{"n_layer": 10, "d_model": 224, "n_head": 4, "n_kv_head": 4, "head_dim": 64, "d_mlp": 896, "vocab_size": 586, "activation": "gelu", "norm": "layernorm", "norm_place": "pre", "norm_eps": 1e-06, "positions": "learned", "qk_norm": false, "attn_scale": 0.125, "bias": "none", "tie_embeddings": false, "parallel_block": false, "init": "normal", "init_std_qkv": 0.0334, "init_std_o": 0.00748, "init_std_up": 0.0334, "init_std_down": 0.00748, "optimizer": "soap_variant", "lr": 0.00652, "beta1": 0.95, "beta2": 0.95, "weight_decay": 0.1, "lr_head": 0.00743, "grad_clip": 2.0, "warmup_steps": 200, "schedule": "wsd", "decay_fraction": 0.55, "decay_shape": "linear", "final_lr_fraction": 0.0, "batch_tokens": 65536, "seq_len": 512, "doc_mask": false, "train_tokens": 155500000, "steps": 2373, "dataset": "wikipedia_en"}
Each number is 128 + 24 x the weight over its row's rms, rounded and kept within 0 to 255. Layers, rows and columns count from 0. Numbers have three digits each. The size before them is the row's rms in percent of the matrix's.

# up: layer 3 MLP up, 896x224, rms 0.146, rows 532-644, columns 168-223
# down: layer 3 MLP down (transposed), 896x224, rms 0.14, rows 532-643, columns 168-223
up532 114:170099154159101114161139106150110135144131143159134083136145150131097088092138161093126123140123159169143181157139126104117143148157066139137080115158170153150118169128
down532 109:131135154118112090153133193101165130080139142106113120162131115113108110120163138112146150104153137153126116157104158169146142104100149124126135095148158092091122087176
up533 092:169119125123094138124078123137130115137123173171105068147125163158114090136133154114106128148145123139086116126157129111123143125096152131171141136158125101118090131191
down533 093:111165132156134132122135149111093115159116175099089115145106109127162063147144142131150132132116139150109121128138145105135127157114089109126134103115131101118115161171
up534 104:114135153154124151089125126110150146135136117182131125146120101105104148131145091146161146149136138121151155085153071124153133103109087160102074109133089114114121125159
down534 097:110111072129109127153145127141134110120117142120132162128136136135131137110096165105133079104128175172140096141154136134109114155084115125126157135121157142158148126140
up535 108:119147108135146124121128130087089104141112126180126141093122153148154113162114106106142138102101119163118104148149112090149103185126091146153166144118106134133186147102
down535 105:119118147101103131129145153111160103114153122127126131148112110114126139106132135106174081116076163133113118097124062118104151132157098128144115083128126158164096168144
up536 109:114136108142129132160127081139135189150111113125123166122173100166112085109133124141108102104153141049128135157131097095125116129118099113185136095103154119139134168134
down536 105:060111137155117152143156132160104120153077122144140149105101104148129101150128114141124147136129144161121126128111103100150145117151106116160113160115127136175116134123
up537 096:153150134126121091203133131146123145148119115112093102128087102132087088123124075143135127115092132124134155112102127135182108121121127148134151139107169120140101113160
down537 112:143163057147115174074132151120154104162124135100125149122120096139133116148139150144149127138146113119142154157136099070126102116137114119153172159156119142131122131089
up538 092:114117090124122159090131134107123149108110172198114085116162132095117122126139177140155112177164130122138142166117160098127123154089110138155133115120154134121121109134
down538 107:176133147126129120149148121095159114171139103072120115167093133109112122139121129110128149122123141157138134152150101126148110116143129134126163102147118121143103121133
up539 093:100187123153138155157044135119121117123120126125151132169164114154148132151126167138111149133143140135126136059119071163128112109078161115116149188173086109132147131123
down539 107:132103140119092085153100164139139137097079163113167125099168103121152117157099133127152144111099144156126120200078101138148128133134138167135159161192146122131133167126
up540 096:114123137170107192095140093126122161122164135138101131138172128115107143108115163128119110101140108151117158088154100150137157078123135140129133138131111089112138137153
down540 106:151131153106132117171145125136141153121124122166110143103128133130130128100152145150111110126089079116144127121103123117120167099143128133132117146122145170112135131162
up541 093:167140144144096111138129167132118157133092096116153137122171121122126121134103130088122143138106122149133162126114134113115114136154121113128132134165146169161166108112
down541 104:151135136163149159122153159112124128103150155081148111098143156134124122130122137156134137108130149107103112131086131148166127156134118163113101150148095147100181120153
up542 103:116138128117073124154097146124135111157135180139137076164141147137120108120090131124135144121092184168143075115104153164122141141140154125161090144146121138116106129132
down542 105:134116139160132125140194109096170103086126136118058134128117139099077138153112101119147126083122116117099134134133126187136114140150151098134134094090125152154118150110
up543 094:121117154116118147134113119160126115127099171144100135119091115126130139172140165161131137162122116153127115163134133101116134134131112149155112138126121099112133093108
down543 091:126124158112160088142134132167125120106095119134139136128119175157181109110095107108147143103119163136144111120144149148116125100136127081114102092160112096161111135120
up544 104:134100118154128107125147102130105108100119138158178128168121130132167153135141130104083097134121109123137106121112125096153120141074126100155154142165096158145143114132
down544 110:111163127124138140155076162135139129135108132138099147099123114093174174131160118095156159130098113136137111167117095079119113096147145152086098130192119147133107137109
up545 106:100121145117161157137115145130085111127122094100099180111164086135088118151119121138134125096125076083099129125150076149100161116125148162100169128111107120123121165110
down545 103:147153117135137088118116154109156124110088100125126110110132110155161092126133115133157144113118125086142119147172131106156120078149127142105163103126108138131156130109
up546 095:129150118189107089106123081142153141166161126131158144112170110133100125112128134121134096117088125194110096132138130140129130135137131117140159129133105156151142105080
down546 084:150123120143106118155135114111147115108191140169129072196112145139143104123173138148094146139134150066145145120128115133129142153109130088128158104157147080134132124154
up547 103:123119133120104162145125130123094142180163108152156133137160075085143137149145143139096100153133181095110182116121103110109155159112147115136130115118140175105085112172
down547 107:102137089135166106118090130143120114129159136140123170155095095118113140113156116133185089146106145124132089105113182112130098107112136204134120111129093165118143125128
up548 101:110159076155142111138128180154113184145083109152110095151128127095138105088157141099155135135119157110117085044115139150128114081126136077172165109115079111101136143134
down548 105:130108094153141127070124115137124103159110138115183136132118159135109127159120118134137101165111124156159108137131099106128149125136114134079097136110127151116152101118
up549 095:119108127102109055112142134124128104124182137129173112155179116115131102148118153151128121144166099121106159130129110117132112134115117106164136149119144164161106129123
down549 107:136141129129119072083139176109117152153135153117127127123147135107142110095110146140115094153133157137147130199114157121109099123142175134154140131140131131125152158129
up550 093:142161117127102122150118174138096172140137086117148137157155144097131096170105145170121150129152112121142144108154140114120109157126092126194136115150127091133159092142
down550 094:140066135084110107162112067148148120176110106121099091158134129133074147143121131126129088130123110162141137101133175118112155100129101122121104119084102142149132091166
up551 091:146127133118125122109104075137141144122100105132135147126141137091140159124090084135194116141121145144109118135129122076138136163104111191128162087136114139141161138145
down551 102:131131101120138098111117110134095090117110121127159128125124162117116098142128103149169105137136158137132098071103147114151101126143170101125146172085177092177157113116
up552 110:125140105159120067111102117117121135116105105092110122129100181126143124121134201112132103168110105132160132112106126094135109150114074175099189160175129145123184106140
down552 108:130112116139128124150159142143148137163142112178137141102147129153153116124135138128150111131114132135137110132118131138136120106070125114142102156078132090137129112138
up553 104:108145200128093152176110141141089135132132137107078122140147129118112128148099092134141093153105114131107140075108125108177096135090081118121126149165129122102158145096
down553 103:124137153134107103150121112151133116120155136118127165132160120138132158129115099107137117108114141109111095130109144123137147127117139080142173125153093114163147106098
up554 100:130119155118157128154116104134111160158079134100103140120179131103127095089144105076158114116083127140161154129119110118131149143126141146120094140149104170096143127129
down554 103:105143113132144149166138121122161151066135129125105133132152159117087083153126111115139120163149110157106143084161133144179132143132162101116136123125165152097133124157
up555 103:153093097140091133115161116121120141123092139120110096082152091076097124182149150170069115144163110129146146154121120151126147120136094108117120139089104079124171156132
down555 109:127181207114107119125127118119086119137102131126117137113153158111134146123106135118111156186129145137097109121139127129127120092142079102146117115134133176089166104103
up556 110:098131130155152096135177164110144156150086139136127096168125147124173100135079106173111076128103127168103134113100105156142115126128131162116082121144138093122129129107
down556 104:136148146136136136106081152083129095155162103114143112136161114083150128091144155074116128150134134154154129148128103158133179128160136145139154157134142126139127160073
up557 127:111056116097120125108140143148119102112104128149153133131160119121136122171132071129109121128133098136142130153142143113106120144151099128146105136065077105134115146076
down557 118:107110163112153133086128125129151122123117159107140111127152158106128137120128158112145120104117126172141125134103099119129117150180082137109126163148148105141153118101
up558 100:092138144156142099124116136135131130084139161087153118085135113121083152163111142142141094134100100120149106120134159144099154128107129155179139092141135097149134147156
down558 096:107117140124147127100116149111157148119092118143104123090139140144161126083126112120114106118116115110111148107084125118120119108137117096083107096100103108162153097104
up559 116:114130112141123105132112097124143169186138117125150132131125117133123079125127102123140074111153156103130145127133101123117112160105136089107111100101171190099161111139
down559 112:081120108121142119123132110133146059104141136159103134158127107166136131130119103119171138141157129146117152149100129111150184132131121172103117095127103144138135132107
up560 097:133148140128136084135159177123155136081135093108137074095120151146119157110162156077074136145099158124161163147105100113127159097113125147151131160112094091132162079127
down560 100:121109171126101103127150079139131121135187143118104165117068198135094120098154145153138148113107121116123077113141099106131108125144120137140145092118122117108109124136
up561 089:137146087181067153119115082150155162082184177187082141140115119112112114147127093116130100108114091142133114086190139143132138118132110123106164160136139131113111146122
down561 098:116114130143084129137140098144086100103097148086146111140180142139092091113092183135133116139123127110113132165105162132100136176099120153148142200145152128113180148147
up562 103:147102142138104109126101167117150163087129117132148121105121148131121098143106149132129118124128168130112150128117121120123139146144090189130134126182172108123165109132
down562 099:168154130193120152084147124107131134136090119117139126156103108142136116100128117148113109152165111135126129132153145135119156141130138127144139112068185132128083164151
up563 101:162125089149111120135144106148094103130145136157186102148120096180117138151099104128137093136074142117134127145151173113137114146140098111174112157112152106149154120119
down563 107:121103102131120158123159112131123138101110110125172116080179148114150126155103098102164146143094093109099093163155143118137131140151158115152122163113108128153113143136
up564 092:133167112173152174145124159157132179118123139122117157152136156132133163079098104132128184112131111107179095189169141142128130094111118116059134138163091124185118153117
down564 084:066120155096157106109102091074124097112101127162098125120117121151130091136176136152156075151139132175134155107141109138143116177167147110108115166103127146142115125121
up565 097:084152097095113132129159114115097110128169169158118129147108128147087118124121094133166096140159122130167124152124148096142116102138133149136124158125157118141146139106
down565 086:105135129155142119101145132123157096173099148125083114191157130107129134115140129105090104106111155143123147140116117161103116141092107094162098100150115080121107139153
up566 103:155123103145076106130120134108100099127135140149106155076086103110105145104112116058155110137102134103135151139163097124160151104167133159127127089106145163114132129121
down566 106:148128138128135148136147118121108164142121131188097150097160110080142149105132116145122133098154126116119186121135147129117131145102086123089074105137101109113131115130
up567 097:147162136088163131122057132112139117136132163114130098081163162186106109154097114118150114173139139130146131146133137118157158108149117150150143143135165132154137120133
down567 096:146105088074139107112179150119169132131131130157152055151135126125085113116154123136128133108131119130134093162168132116115089126124116112100133165152141089157099130135
up568 101:122153151115075095121106113073111118122098137118138128132088110111094133138138108123108156143110124164121120137081088119113157170120104135105123129108152120131133108123
down568 095:142101152113166135127154134121131122094131110143106165133158156142114126117161110089122159165137123088134123160167121114140127115134136135145110184100138154138145126117
up569 098:115119138104118129108094136085120095132143077119112123124082118145138111132090148158130147131146110066123127130130105062132107113130095138098106195144135150114121130114
down569 102:130114094175144127099151156146116124109128114130111111167106143149109127100143110145142125116124138115100117125099140118105140180123165142125124116163159178140124139143
up570 102:142116094100103136096124110144143138141120176104130141155155102114180113137137104140111171136158116167105106159115154138116123164137116142138139088206129110091120144163
down570 100:121135107119157125133161138129119154130144145124063111084103151135152103154147141144087136129138145159141119111123160122146143187100116160162105149129123134112095167089
up571 107:106118155129068156148105132128119139140120130140131102107093151137110112156129140143099146077132135116137133166151199177094145124098067146132135124133138133140127109144
down571 108:151145127112076118126145149166131126162131200155097112168104134157128143159110172102145127086099159134147117110158143130138130118164100146128200102168096117117130136138
up572 102:101131085139110095146154106114070165113074117140118164165142164116108139090134168163166155119106106169103123160127123128118155118161145154170117082171114110136124120123
down572 094:145162140122143173113159139097129135122117096171082154161138099117166128106145138082111143107097168107110108154129137148111104139095116130173163105184115146121112109103
up573 089:132100147165163119144101122100134117156113160126130162125108142093127132120118126129149102114104110171127113122148139156167190153162136134082131151077123114126112108135
down573 099:135073123116146101135092100069142126122166125071120158117180131136128124131147125110120157195140146147151152138104121134138146103123129167123121125144171150110171121146
up574 091:160121153129136115102142155099086095107177158114097126095161090086104112147112113144126151135144147139108151179145147124153117125120149111130117130103091127128166120116
down574 096:129135115103110097148119133136093121117181124112169070137173096127147148141136113128128108118124154125124134119132109173101106110145132105122149135116124113093144131116
up575 096:215164089157091121145125132116133089096145099140124100097112100086135150155123135119126125121140180143153135147101127176152146096116125119166156131114167127133133094134
down575 100:104091139122145094142128107190145145117084151131123127134115178147162114121141107156156108086100137153117130121114133120154140164168117149118150132148148116158148149139
up576 100:088086114150139124120165161184104111142122106110114117132143107157156142141125147104142141107162152153088187124183124150112136079135168141148136113137122144119112136090
down576 101:129136101108120138140120112108154128087118147096150106152130165071166118101144117130123096145136105156101123152140170119126119154129098149102105120100188103145135151169
up577 096:150108136155117150133147101132111125126126104138121128115140098113116136149112113097110143129113143077149142194119126149126118125128099105113122134134114160081113151139
down577 088:138141112153147160125146150171172082141131129134130120122107114159162125111155109152140104113128124148142069140119092128137089101128144112129106120140133128176125133121
up578 101:114179104111083108132121161130142198107130121146154133109120137108109119154094149136090155130154093136129151091067179135133131157137118112140080112130118118097116100122
down578 095:114102145095147152155127117185119093142134130140171121160133133132155147124117167118137178138135143092125162121135133092114103099151163120140135130115122164114069118137
up579 106:129128178134126079126130069146150123130114090108112124130132121123091120211163144139165111104116159180116095126119146079149150126114134171151114085111133076125116083105
down579 101:123141120174174144116156103138141135123124102147153102152157149135129138131128133134107169135134129134145134107140119120129113115136136134161111112130161072142073082126
up580 111:134118125123126105111117116125090151126142161161112103130135102147141150128097130139097146104085108121125128174084148117126113126136100121122103128106127114109159132125
down580 099:135133112114193094130171154123150125133104092119124125157115118083115137109153162129158105129125125112130093100171125142086116135125142151091140143100147134161134121124
up581 093:125157126174152111135085144120097137156094115105132141144131126118148116147096144126160139154128167140077131135166125103102097113115117152093124136117125120117109115113
down581 092:110076159120118157080139124119143112114143143132112132105126157134093132141138124084103096067116128097164105138124120140154150141079160129142108120113158161149128116145
up582 099:127120126129154156087103124091116117136101144100147144113151109135120097104140113158128106131141172154111108145132063135158121096131126139131078113135108069085123131104
down582 104:111146144085088082163114083120113139145076091140123095180132065138112150121123066117120130128147165091143154115140151161123097148138152135098132098132127138164138119096
up583 098:131119127135102177129157110103101119124110133174121118112109097149096127139121138157132154142104160112139147154112132144107150115150161131100154092151066156110149128135
down583 098:120082107148116093089096177157181188115152156113139132164100165133098117155158122123106125126131087104125118121136113087134129076146139101092137101097165157104148131114
up584 102:075121111151101120148110105126119145098125172125125120159167142088141130128141107113090140135135134106121128104163139113157171109126135168157142093160145116124112118151
down584 101:172143150126139164114075154169094134122128119155167131124134173091115148141119129097124135127149098109159138145108150116140101122171145094141160120080143150126146114147
up585 103:120106123168105164122131199114134128076138146188126097121085147136125122082126113136080114146166111130102115130166134104126126134120117124108182138122135115129151122116
down585 102:178138136147132145175117149192148123126167115169136073133106119170105170156112114123123094109172117145136101130115146131160148152111114136069187164117111146134091077127
up586 091:157148131116143116107111119103114167126155112081138132132158081151174124112137100155104081123117134102099121137096126139138174110150112136138132143119115138117161132110
down586 099:138128103132127100142157152139135129097118121119113106102169108165116078118172113151146146126118127110154150127129103135116182086147140115118105098104117169131131104162
up587 094:144125099159124074135130125112146107126098154161131123160128154147077118157140092130207164122130100091129086128104128133129133113149148055137107117147153144061160105132
down587 089:076078123121143112155149165094144146116123118153069135122138157124114118149108116109119077131152126131161078148123141146093100118137105108155183158082155142169134149153
up588 103:113143095133136132110114163109135110069136128159074121148177185184102107085130128131100178110154110161165138107118118129132119100155137127103121132167129165064146118115
down588 103:132135094124143109132098167130100132160118136121164129103157122096109119133152137148113099172154153152108126112094071180137084104115070130097117111128122149085099137128
up589 098:134146171094085117158137152102144128121127135134133115153138131125164122144139138112088129103097112152141153108131132098152138110168140134128120140127132132119130147120
down589 107:091128113127111155165108129141170161146155146110111110139121167152107157141114137123132126160123146158162169095116107133123096132159127106084136169127106148120108106177
up590 094:084156097142109135101130144111143155163148128107107124090112081125130107136125076103187122124133109114114087158107086140162171148171124150122081138112103150131127156176
down590 098:111102145084107086159154163138124120151116082116124192138104147092077140111149126129151155115090133141116163118157124144157154138150124090097123106140141152128157125169
up591 099:125120122155144164100111082117162150102131108094161107089109130104148111086143164099124103139112124128136127148145139144114072125107131141160096135153103144134150162140
down591 104:114154085136142138131147078111150126135132096112139110069130116125145122136149156090154163144100173126154122140174107165140126127132121088124122164086160159169129146105
up592 111:101114153139144112089138112089146176078167131145111130094139104150085125154157158160120106132132112136156162127146129095183145146119112070138139120110188106119189158122
down592 099:130151139153121127119109125118111165129136094112109129146190123124079097137135110125107122115126145091085120120136094133135153165172139078128137119122132158127136147154
up593 108:075166128114151161130105127168098126180154081139101160127114150121125138145113121139104122130100097117108142122132146112123167099149142099093122085132158162139141090132
down593 101:091126109176096170155114114122124106137116108140146089140162148134114121146098140147142137111126135144113149126150095117130152202106106139178132127076089150142155110100
up594 093:184141088091114124097122098141140158106168133152130130124144104124171068118124163156102125123131090107149095089123155105126140107115167151139126187125162137096129070080
down594 103:120141093129124103156125133146156161091140126099141123136071091127131150125127145134117068119146149116097105123094120143120147116133119140114108121105134107131125172109
up595 085:116147144125122083105173203112090149142103144163137135134128138151154117133117122107111138132137132151127139155190130121150139128134146152161132151073153131105105140154
down595 099:080110072119126077062144172147132187131120132117135112097152120122135133146099094120155114124117095106074128124120144105075103070089172132136137121083147121094131120114
up596 107:125133113141107089165150142076085109132152110149186121151124126084158116106096139121125108079099134122117089109125147083116151137144093131130114092177144137106111142116
down596 106:106103117137100132124125160131123064148121138126125099149146128156134137137116140153094125125126109096121136098096124144118119121089090155161153122063124103156134124167
up597 108:119159158094138135116119103108152097079136105083117138101165133123128124153092106133135139125163096122142109158141147104107141128126100132128130149112148130111135123149
down597 103:137119131094127148173125149156165142068149118114127099124119160160127118155103128137104124145119133117125159134173118116138130145143138141113127098124121159134109171107
up598 106:114120158155130131118146105081129140101166164141161102129120127173143122074130122147165143145133168109104124123105124101137186128141131118171159107132137110117141117173
down598 106:163131121149120135107119095141121131122116148105094138161132122180053115126098156092136120157180126132155143110139144153125148120122136147147187077183130150191104133109
up599 104:097124112131124113132157128128090161185137124107168127131157078147156122131128117109162087103123152125154084129080130146138152109095128197153146141139123117130147090100
down599 094:138140122113132166125086122139109119140115185150150172118075189145111127112146117166110149134124126142101150121155120107077131119135137115158100080120143123138139136137
up600 104:131149169119131126123129121130136115128122091124157111142126112103101135167106123108155169080144169087091131111134159128121107101166133132101162163139153083117110151124
down600 103:109128134170155135170155145153148118102143125124074105192122155101136167162166099137099120122100124134124120160132092136083119160108121118138123126160052162110177137133
up601 102:147136147133146148119096129141108125158169120087158159119099097070095151156088131178120169133106127155143121107137126154150112153100121170123116104129156141119103098090
down601 097:169133118173103118178135107138124142100123119141103126104138119156127120128118122151130114105164152113114169110127128163147076135097175090157136089113176109105122115145
up602 106:067144108161072155168119151166158132127094172134153096105147121186113102135115151150140113114103085135143112144122155094129103112156108104121135143136135062131161136148
down602 102:094099134090172115084130116121141145104123164141110143112143125129134130102106133129147149101109151129146122066158130117131119125095151090104127097146124115158169086118
up603 101:160147108103103129126130156170126087123115121185143110165133099142124136101101128155083121124119116140128134095118118106121162122185066141144133122174137119119115104155
down603 093:121182136118136167125164183118126075096173112142131114172111151152162140142153115129129122153138115115140138122133107085121130137095131092140123103143119118167181135110
up604 097:094137113152107105144085112129126103123115148166134140118125111090101096101151156179167133106109135169120111108106145146083134142108119148152138148155150118123149104127
down604 096:121091128071153143095128131129123098112157114128113119131131158153130189147097137123099138124128159112109161142140122134130104081139139130130122150133151147167102128122
up605 100:130174113152093105109148116103106127154106078114172090131120156116095102139129134116095153171115145142132123117167161082131099135129120168123140139121096149146084133109
down605 108:189175134134109126176151150135146151110112168159123115111078092081092141093123136167133138137117152124139128181087150091165097149086120139081130111137184159106176157121
up606 097:145160135141143131092126141155139135115141136137159141115062108136116131129113135098176120145116117094126106128132108133175118070116148123106129095127126141126125116107
down606 105:124138120110136148127125147084121075110143139091138097153098123103163116127101115104102180094110128173108116132156151127100117106128104156121100108130092111145113099120
up607 105:141139173174118114126114097179147171155134158128108100114105087101134133099121121159097113143135113151132132108153078121083130166090140134104138144137117146137130128169
down607 098:123173124088124134113139128115157088112104118123096121163146141116155165147111127104129106061123131087118128094154157127115091136159127157133129122120132080124127111142
up608 106:152116129159116163123084161174167123134148122105121098145137145146130101102161131088147090133106098170139141138146111119142125132145101136145127111149128086153124148107
down608 105:116101135115120171139111126152120111185135122100169160124082108080158126172110139103115134125134113147153134136145177150126148122113078122067100124108149112137132133142
up609 105:150135161110138129132159124111141143089125109173116116162148126164108109172124125177150134119107117121122132141109148117116127133155124137127157144099141109119176141158
down609 094:128192124137141132102118096143083129099113082093124141139103106138121168152129112102137132156105150161146144139150126101091135124122132136178106119127105121115055132088
up610 102:126098133115133165153103129125097146103156172088105118113155100159131168130112111097106138134105134136154098149122109123144136089113106160110100185132157115134127086076
down610 093:125107118101112160077130112107157127116146119140131142134143134139151096099154146078121122116132104121117129132146107128167121120146139112142113136143129104114105127116
up611 104:107092157162134159151167124130151169109172140126150123121152126123099185133125122095084117137121164125149116139113118072146162096118123135086105119098109142135144097106
down611 098:073122114133132080135096132174103144141113141106148105109170141083131138076147137136143139126128124130118100094133153170166129105131113105140107095086118166111113121172
up612 088:114139122111135163088182119144144165137161133184135132171146145100105166151109112140128147083152130138169150097101157107100085103129132113129103107153122120129095149122
down612 087:111152149098110065150110103149119118151166110093108125155148130097126117115132151142192116148102130115093068128175087120121101088128122159124100151132146139130078108123
up613 095:103111106119158116091124129152106126138110127101154172107155171103121139106126087127109181114108118114106097115128122136102131125082172140117130142175140133146110157119
down613 099:137121149138113147138159130119150118121145134174126131081103112123106167106133129118123127142085166126113080117107156124116161095087098145113111144118098101119143133154
up614 095:128123125162134129121081116129158134140131121137152172144106125162104085163170128145127106154109140156114130123145174138168158125109108122127142118142140155137139164074
down614 096:148107116173133141149169142131113121157125113113137159161146136128156090108132167141137130122130155119107100138133078126116157118125121115117130088156127122114127135070
up615 094:095160139089139149153093143117147153121119104123116149098168172125147139124065130155137128160129133125130129089174105082154123100103118138118120110125142069144132139128
down615 097:118122130152119140091138178124177086092116132089142169147146140124151157126128081098132105134118131134150122086093150130147114108145120101146113136189144147124125070119
up616 100:144143138162126162149156111148116128126157138101099107113131120172148131087098170151169171113113121146100113097157101097139153096098116114138190106121131132110136167161
down616 096:092091125121179099090167142135138122087139107130099119120127121130130153161106136085139143146062150092151134118122113189157083138111100104158123136121105131163144149130
up617 113:108083138137147154145168147164122098146110127151083149100154119115130122093103122119120133154086104104150153177180102129147114132099103171116157146120121130118126139141
down617 105:143147175116156141122144092103095088139149144127146144119119125133133122186175135150150145164089116143157113129106113125117098116147090138166111130158103137161097135119
up618 107:143142141129133130133086101138174151142146104105128118104151127160089172111122096135097120121118169134140157184139155158151148114104138114102108180135115096114116124145
down618 112:119128138096144151106059107158118116111134122103167134136169167134126091135127162099123137141152138159119125124136165094140159107146119178114115128138121163142147115166
up619 104:121146094086110123116142120139169163154132124098151121085127120168114128165101132120142154118181064135155121114151104105135155129139138141151138163149156139131114140110
down619 097:126123186123142133103154136094100119096148095157151095120127127083082125136150130126100187161183158154101130131167084131137112150136170136128130101126125119175137138126
up620 104:127102105133143154110125110135124170121126117127091096107091133125106159143104134192127154154164124141111165116136138093143104121131113168080142149134102089148114103150
down620 115:119153179123111172132136117123130136167092127109150160132110158079111127146144143111149109120102135105166125164112128181148147122108122113118126118157121134077126118124
up621 103:152098126131057074154173124135106129089150087136154119146095128108135150098117095127127124134109108163149145177112136132145113139131134147121106122179139121136139113073
down621 099:162158101112138140128154110137110094161091130142106101095162139133128129138143131101125103097145149168091142128125109071126162144141159133114146140122122114112066126166
up622 108:142116170123119085111105143101103100093124162155116143136162128116142171128147178102118134094102131106202123139100123113093129132123164121096168123100105152092070112157
down622 100:109159087133115163096148118149131115168123125124162114168119133105105133098086131100116073134156139142102168105145156137127124139092146113128134108140164146210148125141
up623 091:134099083147131181089120165128098145108118108109128179133123102160153169076136141108144136123106127125139144125122137147147139114163178147088132166114124168099113132126
down623 097:106151143111157150118145138121126172085114090105123169079101090123127188168107107109114138139146149099101098146117142121107143063113163078124103131161114134131127132142
up624 095:147112095099149141121150121120173132126118142135172094106121154147166106132097104154149170108128126126121145146160063132122095111092159132118140122143062101165123138115
down624 104:146139083124161126108110159185134117127117136124100104141129097119174137130131171126168156137143165090122127161103124168081128105118122107168138136120127125110091137159
up625 103:138171088154094126125131103121116105147069086163091110117186149130162118141136117099128146118119122141144108158161146108090134104123108127132131108102111137101164136096
down625 103:083093162129118120101130159157099088146132104121127144127135073099140103129125114128130142099111160164150108138115129123141111132151105109114081133123145093186136107137
up626 089:095173129141114178102121120112133156103132174177107105156107117122142116120154114109110168144104066141114077131192143149147102161126155121126120155166112110174125137102
down626 100:105106169083108123145167119155154122115098121136119140080113120113099112164115117104158094078098146089068084151141124104152155091145139135134124096135123137141141174092
up627 098:129107188115144061118099121085106143123146092146123104144118180102136114107124086085131118152138127127136131146136125150109158129138104102119148108135146118136122124098
down627 102:130142126126139169120153173147185113134078113120164132169107127106148126102142094157098121135150115133125128128100111143125158131075114161133119096173173170127137125110
up628 096:130163168156134105134128150124121104127112131137110147145129167165125125116111126170115086166174175093116105085133108147138123100128143125110130131106101138100123157158
down628 095:117145117150104125075156110142121112101134117136157128110117150135132154173082127141147171116110095121115174101151155097119121182098104159107130107126125111104136168103
up629 111:138152114116139169140143161124126108095160129127111135102117124139153139160108125093131149124127125157077104136135153096144114136063085097105140123114091145143095118115
down629 112:087131123154102136109157134109123073113127134160088134150080139130110108144115145090125153131092138142132126114117143109131080150104116102141104134147115148117109122116
up630 103:084115125115163160075125139123155114142088146158105118137143106157117145115137128091179119128106123135136123110166117128106170117152147153098082144137120113101102169108
down630 087:156099140102113159163126118165133138106105112128130132111128119118096160120179129119082096133160150117147159148132131157139162162101131093141128114122093139129139121131
up631 092:094104153155140137106144131086104107101148133111167122130094095137097123111104118150164097124124119157116108131138134143151115075124142163090139093119162140128134103117
down631 095:120158089116142129126114100133153176173136096134114118137124145088145106139137119105079142154153118127183141151106107091126089144157094162175129120151094144142164155127
up632 095:141121086099141090135154140115133092117181123141141161123150120172103112132146117101144108147141125128149134122124138169101224093166079112101073113119121148099091095162
down632 092:107160146151131107103145149150123135137147145114137143156162154144142123091116112127107151131170150120185140122119103120123138148085137149152162087116089140113140097152
up633 093:114164167124127128131100125165148143143101087169120136149103165120109172112094109090150087091138136115128143167174143119144149133110112113127132136098111150126109119151
down633 093:106103125104134137129131116146133119122140138102133067151100134126120080106143122164148149120136122096100147124094134166120140118120172167103088123144160112172093139141
up634 111:129123152107136089138129098110114144150153144151142101107129113130129127128158085146144122138142169133138141142135138116078130160112148136110121140138119162131142126195
down634 107:044115152099108123120130137089131120106080163119113144148106118117138135151113148132135129167127106131131123124155111096134107131127155137137156118166152139133135112167
up635 094:115106116112140092119129100146139119112126114099176134154137179107104073162115120111134139119145180161136148123142162113148120101145127132130175138129134103119135134156
down635 095:102137119135120144090110131098142135134108107097150090162148123081128153092135121152128120138122092150117112141111112157111079180080110151156190111110132103106154090105
up636 103:139116153155098165107112124178146140092131122088122132150128136112138176130132076104164151170122117101125132131137113158086105130141144123139133163102122113116125103133
down636 101:107124101126100126170132123085119155154156127121116134153131205205112093148119145138138097121137156094142161141133123092100129103170149113155122128113100150129114144145
up637 091:160150151106100102122122176143092152162100127137159127168167124127141145092140144135096093139105145116187147100142140094166107123164126142097084107139121169160173088114
down637 095:138117143148131150107135129088113117117101141117098143092122110146119142122088141130131094144126151137162129134141136161161121149104095131151182121120160110117093144117
up638 093:116112150134121101141130149112128165095168151124119126106131122136085093110139172155144140151118165187168129126142114114149112083149140171148159150108152170142090089116
down638 094:160157168166132119183156120113125118133137159180078112137105144145168132125143123110100132125125113078153173075117146110113140132106148114134103132127124127130142143114
up639 093:164067172103157143115129090113166104086136108102129083134125135062091116147151144121122166134094092143146084146145126126101135133161105178126154107116104131118116128184
down639 086:129132158135102119130130136115130111146177083098132150105136137157110124149118133113102107136148116146103131163122103115082132112131111149106146141162111138133138145109
up640 094:151161134111147113129140125112111157129151126133090142151137105127068130131088127076133163115113145149113090142139121134067128108148136122123122134110129130117114117109
down640 092:150136143106120124095104124125151112139108145128107111144148166140101113121136129142109112112155098153153167115106114102101125140164080157144086164117124150132115141125
up641 091:127121147142115135058129103129109121124100171091106134105136084126133090121121140113135120158130114104159104174109089147146109091147128106141131136119117102057161133129
down641 087:157083127141144155135156161117126135111099134129165110150110115116137168131156130148083130081116114115133134131143182098128109159136137102102129131140101139169128170093
up642 096:108092100118158118125086141162138125137129137177151105106172142153123128105105120114162078077111107169155126114096185138122159145151113158103104123120194144113139111081
down642 102:120132134120140132163107104129121126118145136170118124131130138144151080138120106093142092149111105143089153122139164140148131113161087109124094094119188164128126141118
up643 107:118123154135107119137095097151096132146156147130147143119097094104154111162147182167138146178131135130098115137148118137108148125189130155144116135123129131097105134153
down643 105:114101121119124089139128170130084137107133127095146139149143119115119131146151167147134108149149108136127097108109164112175122130090093137109123095143159136125136124146
up644 107:131145149148097163110112153151156136124121118083109197114134095153113175130127138141085149145182135101128153143107130111184124138127133122102132139111106132102142095149